config.toml
n_kv_head = 2
head_dim = 64
d_mlp = 320
activation = "swiglu"
rope_base = 10000.0
rope_fraction = 1.0
parallel_block = false
init_std_down = 0.0113
seq_len = 1024
Each number is 128 + 32 x the weight over its row's rms, rounded and kept within 0 to 255. Layers, rows and columns count from 0. Numbers have three digits each. The size before them is the row's rms in percent of the matrix's.

# layer 13 attention value, 128x128, rms 0.146, rows 80-127, columns 0-127
096:179180205125094125205118157165096146153115145095102105149155106120204137128112124111152150125120098116140089097117134119179146162144154136128132164142096100113118168102073067087114142111108139156152111150193147137141101104162089126147130033162119150117092161132136072191107140121113165087153090078168160080130086118075148100152107106120108141136128131129131113056097190187129105082177
097:110111134087129120128148141082137109133128101144150127104122132175028115139145081144241126158104181100150155165146125115081123120081087146098153119122168168138122085171153169171151113132115115096112139125129087160123124140127122143098126180133134155127193146137169188114151131168158107159156136155126117201142134113173137188082107138118148072169168122109095131197116131136179222156173
109:087100101108127074039133168129108165085132106139091123147098131136084178142133094098131115161140172140116120155135127139124123166105088175126128105132126154169124073156150156160158121121153131082125132122094132167096158113082095186105156114087120170185140120138098136132152154105161150175175052131050152239136168129139125090086141166103133136175149149173111124173222111111116142136114
086:144187199144062153156125106095149115114162131084098126144126126117158117108118135092159118139118128128142107114161136095142142107085054176063168191148188093109126140113085150155140138118166163090134107149181148140124166087102142116103163067165162148130109122154149115090169140110162095105171160132142187166128163170133168172117082052110092148162105093111136087109071166168187185101134
093:121138097144174133117109049117091139142113130136164142116159115060072144145153128125154111139100147132105122126092087080120142109135131094180124116179114139119139094081151129049106123110131139127146116093166086020127139222147132117080134142099083124095146080116201125161112110143102090089035130171116101037148078126164139144141143112141138131086165132116123144151125111149138074121101
101:132134142118117141134122146123109070147121155141149120141100117148195125129091127144162136138137128156124119082084133115137137170179139127096126154159106127128107109098164080070071097136144106172116103086179150118157116163094074175166115140115139132088140110199129188143078129142129239123116103134077092174128062127108188137109075137123104079057100159195123135192179120166176098119134
092:120178150075118106153143149077116159115085137159115124132066133204141179133103093124222157139086131141111145100104115184090146133115125149139089140097131152112106114110151173125125136133127169098092144145133177142131096169111081091124099078119129113137179135195181148162117063122150200185143117160149136200129124144146140127092106152092151045100135175170144130190105131141161103155178
099:179118115181100152104136098085149146152086136115115166115140133131141087133134153133121103112142134092134154158211130143107108089095081107095159183127121072097156120178107149185171163122124129120139122127105178107117127072104164114119135097176116105173195064089145161095158142127134081128143136136177176143109156175176109172168154088103127183128110123042125145105056179072100174166146
078:103103102181153112113139141105089139088167124177095099081125147201139087110158134204128129115072155114173168096161113074147084149164126127128088126153114199135100074083193128123143109122084116102119125100133106189124129115143125132135145170137159109086129111100141129164133152155073137144102117153120194141188154126098116093167152166081140139126168172103127135187170111090044061117095
092:167135173099122126208135119100181091081116181094128150154137123126117160115042160097098125164181109154097129121088143133143133117097124146099183143124187075104164099123096120107140129129132137147129132088126202124128094127076136144137131121133101169174115163172059148095139216132148147127168151145065150219095129140109126142099066112118126134118165121169059111144141139153184130154093
101:112134191102112136166124121082107128121113150159203179137135137149137094123170146112193144090049134109124102106126117100107164146110086184113178154162139160074143070104134122141070113099129162134178088125180093124142160161111159136168156133153112184128118079136126156120121155097050133187141147124114149095168141131075152171137032086141100170104150106135135169162108144070148161123160
081:096131124187124125067110113108069167102081116137155178098140133071119149158118079135142099072114116127090131094110112101116149107116128097152110175153106144131115022122182116085101124152129095110147077116124154089101137176060120141102162093160067133118156047123116147155103129132152127112098103170104178078146078121141144068140155133093151097097133175120128202162130119143098080097071
087:122151092117164125181131106115146046126179120140106128158137123158155095096155154103087153168077124118143108155124138120198081132162114162144179139206143157173127202154125148125144148093128171088125198146140078171159176095163125114143091168076166143123071127175152117109135097154101092081106169107105043125123126137117117218166118143159130106112128118116133057119157117119150129145143
103:137060107138114151105127125143140096136127141119106172149191107112250141130164159136097123128190134134129107131151136111148086184153081144105124148122119107106105129196123118091111131143165077151145117121105143082119114058116111169206141148144099119141139099126134184110099206119117142107148069082090132173122108126125129145161088107141092174059087110091143110123053191095094157118108
096:172125142136129167111133155123090148165086108169098083096125116162184067124111106151178148104089097144141126074160113080165119169217149117119066160166051172114105089127146076130096147136098118129133104112174117112101143133114120125161129120110153070082145101144164115161088074124100195080099133102188117078139104157124133107167070146130111154061116181130170149166148132140097126083148
091:098083095106113124073123161111068085060167102129098112120176136144198117135127125149106112150150148170186105074093142072160064139214127124142105126132123206185116078141172102095115118158115077107130161129150118118127176107120123149152143140115156141101092179140109105130127196139156102074150115125101159157142116119135133071130153141100115137111128161143075107182171108136087163094048
097:125129179092153079204139155141129118134153159151117099109165115140059198124131150156185145065117162124107110116077110141101148088118152138168138081091140154079107113099136137106136144106128183146135132136173139151193099237131113097124125096155107165062080164110123100175119117106115132189101133155118160104134123101063109114096117117096135077184197088127134161082150155157136104119152
102:099151100209153076047114125161139126175136080117170146197039136130129177127201133169100105151152130105127090125111125134163084153076068138161096139164135153133133134150128131128114084136147069139097107163061146138115108087162063150159102168134072137132138111131179153122146122158071161121118132147122073158112117115149168150181151115153090102178056111134142122135131117133122141167161
085:105110092095132106033131184127061215126069091186121127098083114156103140158126052140198131130136138128144154093127120166079110185179148118125064120130067183129108070134160131137097115144134107108089118116116128107078118124113084148137129126117120118131218118144140159170123082134141184154101094135134116151125103130168142099112129159113157074095097172152129171163163102133103140116121
095:088110178143095146116125149137092113100155115096136090158122147144151097104116142163133117156095124098168102099145123037167135121100096147105089145133155146142149083095137070147094095136103129145136107130177108172121151109094158152115177130145163141112038184116090083113135185100089121128170128122118202123152140163063175079105084082146088208198136114174087137133194096127141120107126
108:122169138100109074144139125054112182132154113129119151132146131178126102139155153117184139109134139115139137112095116202076130100172091088152174176153102178125114066101142154159145153169138175045143119193140167115173163152064145112099148086098087135178167108132154117140132086120214014179108155095102123125133111149158116154107164120109126101140128140100103113138132129097120115133146
097:131189152100107107182142152096131179106124083099141122112124119208113124158131071096159125134166129137138141134099135206070131124132177158136151156078139147135113169112106168146175138167101104092116158174130166144117109122129121098115112068157160176211209178161133120128146123129171119127186113124152142168112143122148127144111190128080157082140120139092123132065035179163136170120136
101:126110183137092190170135133105160077085135140111133142178152124165208086116094128101112137155112106152145106118165165148174105175119153156054160169098157128127126177140078102141109142114098090173118120129161135142139153088115148171172142100145194156133125129177089119078122176116117175141175133110093135174142146130106156163134025084137100124104069149170090106158097166107157190140122
089:158186129110159120122108113146125110208085131127137123158063099159106132134100115136125144205108149119121098099102122099142147169138121150119106106215118125127138136120125098096088093154104059149115121120168113136110123121166068119132073135088069140161106177194166154115108135145091236103102134118153045164147072129140136118141076168145072118103117135161152093124149113146168124147195
118:152120119150130114107129182162145176138112128168124046083106139129080153111141133152085122070146133145120145126122130100151108174204154174146089086101097177079130153124147081191108135122121128153104137154113097136138115111184135107172127137158201056077107140065099107150137099114095102109133137122192121011098169115102153105124084111151149121174112129150149154091184095136103106099105
103:166113115118119165171132138164101116153145125132079068141166143137191097125097137130132151112091106130106107121152135098169143160182090155110061138126117063130087148133119072101130136133139151121156117077211111160122107092109120125086137087094180060061072120136093093129108130097166183111144086095142167179134132182094154083135135188097110208117161136133175136146195122131118106091162
102:118065064085131163129133055125101119126111142163104132108160120111152165141060125143104140153129124153122117142129134113118101144143081128161038100136117064098115094142156084085113148161112133117148142099165102097109119117120128120093077167111114068047147110131110153072117151122138140147135112129132136189117096167125131137139188156125109225050191081121174153172162114078096183135128
101:151113136134126180171124117130150079119153158104113127159151138094194124113115175149073150136085072122132109108134134049195133102103124090123109125092156065142141102113104053066109132132085130168160115072172111151118108129080177115134135144117156100081018121099101098128118181125093139110132136128110201109151119163071121102175130123133124211110149122131116137176130116134106100084084
101:140117140045103163172139130125135115097099135099110189162141133122103108147091103095144144174108133120150125126090141109148164088100117123106176115138169099164152099172121113127149148155049124104145149127166127139117162126063153112072142104078136165191063193162065111072133190103205114127159114125089154214146124141140099071128136173103144162130155142152089113166175102135159156121094
097:108124116088147089133114113164052106101138131143155149102104126122112164135121112176115143158158144111148107113109119066128133092131152147182100058103153158171145082122177125061124088137095097146113168148103090173111135134177119116134121218134093173090040194131092089167124144131089154105110137149105122135127124072088093044142159133123148166124205117146129126136119097137090066101082
106:103100088080146132165127130148134098094115137168126120137063144138122177103107136130076151167068082138112131119089128081152113144127155160187103086175129123149162156130125091096110113134082147164134184120153073150094106133197107087134104202119185121067037150130119084112114130120065168103126130156180116084126110115075114123147148161150162156100213117175139127106157074117123098123099
079:099118113037125089186138131125138101118129121153179116146131133149092172145173113092167143146115118184132113174079138158098088151104164192117159086051153169111112198159105160165154151115104164136114193182118090157152132153207101101154109156122163142097114136123161126083121083104110082185162117129119090132106137078112154181106110126131157071111166097146099115148119134127175172161162
102:123132133164136146124126055101164118147115145147132138124077155112088126105124181142112132148045089107103132116114114064183131127111096101155128134215126124121149121096154116110091145124115152110123110095161090105102124151138143076097117145102141073074086068097169095138130068161088125114070167163213107032147110176116119154162111115139126155109147109147144138134162052099107053142139
092:111095067138176125136125076126141137123107146133127162111095125142117165138121131170070122129157113141105170131077115133112142108112187084171093084104130076154144122097146124067132113148081092145096145043085155116094063169160123092110083178124083106129121129132140125156103110178097170128096108180148103113121108119131081104150199168120149133057164133137092152143126088134075020160091
105:092054062108127156091134112141135123082115124152110124130218100050098127113139109130080103137103139170113136174144127078169081189164121167125150103124119181124128145171138127107122179084144113136141142128170034075123155153161138142125130159119161137097105109130115111082136181091117097072128100149069102098140131069144147161119097124139155159113158151126119102153164146098125214111061
095:156077106117138151180143095107174099157141166173107153064108135216140119101118188147084132132132109136139156149139127169094093128133113126110122142114125077084145172137104134185142150134111161132124181135095141135134123067155158099192070202152138083149127141121113165076121126116090128154134173097174096132108155149115083199141128119135115148080139066112149122093046118052123138192146
087:081134192105084170109123078095038152071106112116168139114163138090156127146084055143166141126108106114140118092121137093100173062095127081130078156147121137151130056108169125075095110140099110095154069125167154110097137147075135152109145058144110105128149112147152120119127159135189149128125117150150193115170070137139117065126185143108126179101146143154127185163113140132137142079107
086:174096093104144110133135146144173112163179123123081113187107135153144140110144173101097124184153146129138112160162151125152074149089057159072141117112152089109143170192086131190180135129148166118112167139086114186136131060140127128118137178080126144150090167143093138056128154130119110146157143095107079207110178140137127141151076137130118163181114091134130055107163127116155181167155
100:113127068114133138073125160150108110118136098098087084176135130084154090128109112155085134157135095165154110090116142092205074156211135112122081095131128192179120099129125095100123143155105088120116152167174126135124147103120104145112123121059142093098054181120119071124131151116175118090114114100094095157120122139130154084134118158131122170143094166153103080185239092151120154091104
095:125089109077167126150139109145119198077063105137092129119188125111143158127113110120038123151191112147091112202148145152142130131108137132172095105076106102162122150209093131101148149129118126133137156127101119119106094100181108149130082136102124129200132138151097105110122163111107168120160057108107106154098133090134087147131187175123168212086163132134167121085113174065109163139135
086:168143157145147092114132120147137105168131123134148123113076129112080140090116156137145115152145145118145152148161117114134111063115114144108168131193129131133156198144107168190163143097178178141108142171096118139155144113190109098111115161148124149106151160116164144130153050150082090090090199151212051064100136129162133180123116087151116094157146092105149097075124119146168145167216
105:094101090138121163116118096139082080089177134164151134167153156108197112129184144089101130139073124146138093160156123084164096147110115187108136118090155121138123131113114142176120120107133163114147137131167044133139225085152169147132158147139200140081058105124115111073117124059111082170156105131073150140149154135092146152144096097148108202117122107126140112176127129059137160118092
091:149116089148126115108142132110136173130097124176093105184145125121190148124160140116165138101125081158095160118147118154145073124154113077131034163106064116108107112131111094111138166095105182132135109094120147078105071143087110118159115111121120057083171033086168130137097083138090130132103092149149169124132114172125129164182108111126127141061073183087112168199168123148105137149131
074:118096104163099139089124153141107150102184126112098108092136140101158179129129146182081113053150118124145155096111140114088130091150156090127078096084119141122132104121159114128121117135112096169129120118068141111093096127085195130136164147175152083071128117077085129149142188129147068147129118141185228084144134137142102057111200141120132139158137112106079178126116125137054103087065
092:111135088109163113094123166157103140155145095122153104075154141118067102142156096156129126122136150146150101145100129076134135184182160149174164069157095208148125137144175124114114136145162076123123151145121048149148185142146114155074109198125109174132120179126133127163127088133156119069104142112122050033139127062132144105124147179119139061154169142137154099097170100143131099093127
099:175103076183143154072122053116129106166098132153119137077154122038090100130100144159115111174141156133137146129193118053182097118160079066116100133202124125140167090141165131112132160114162135108117124097157110069110145113134124127078121164098113128093147110135180160137142096171120125039082148155119094103110112132186145151157115093098130179102167145085143103167152099133134122140087
108:100169213132147104168132104117107102090106146115138119096124118113119162110043100157126139124156115103106116134166134127139172059062165111188105152136156125165107159136150176074145116102139161129112139150120159183141095137155078131146104082156171132100143172139144094205153110164103241118137111171171155129127121126097100107099162124090155073129161127150164145069061140155125089139144
103:118126152152120153140119075102148125103105119116155104161157106047143150123091118089097115166125064130064114172159130114173115120069111108166102146165132089113155207167082116075127158071166147137147102119148115056117102100156104114128102081145160088095172061099167108122131111153111150081122106176185157096116091146153155207151148082147112150094128135146130127079093156115147182150176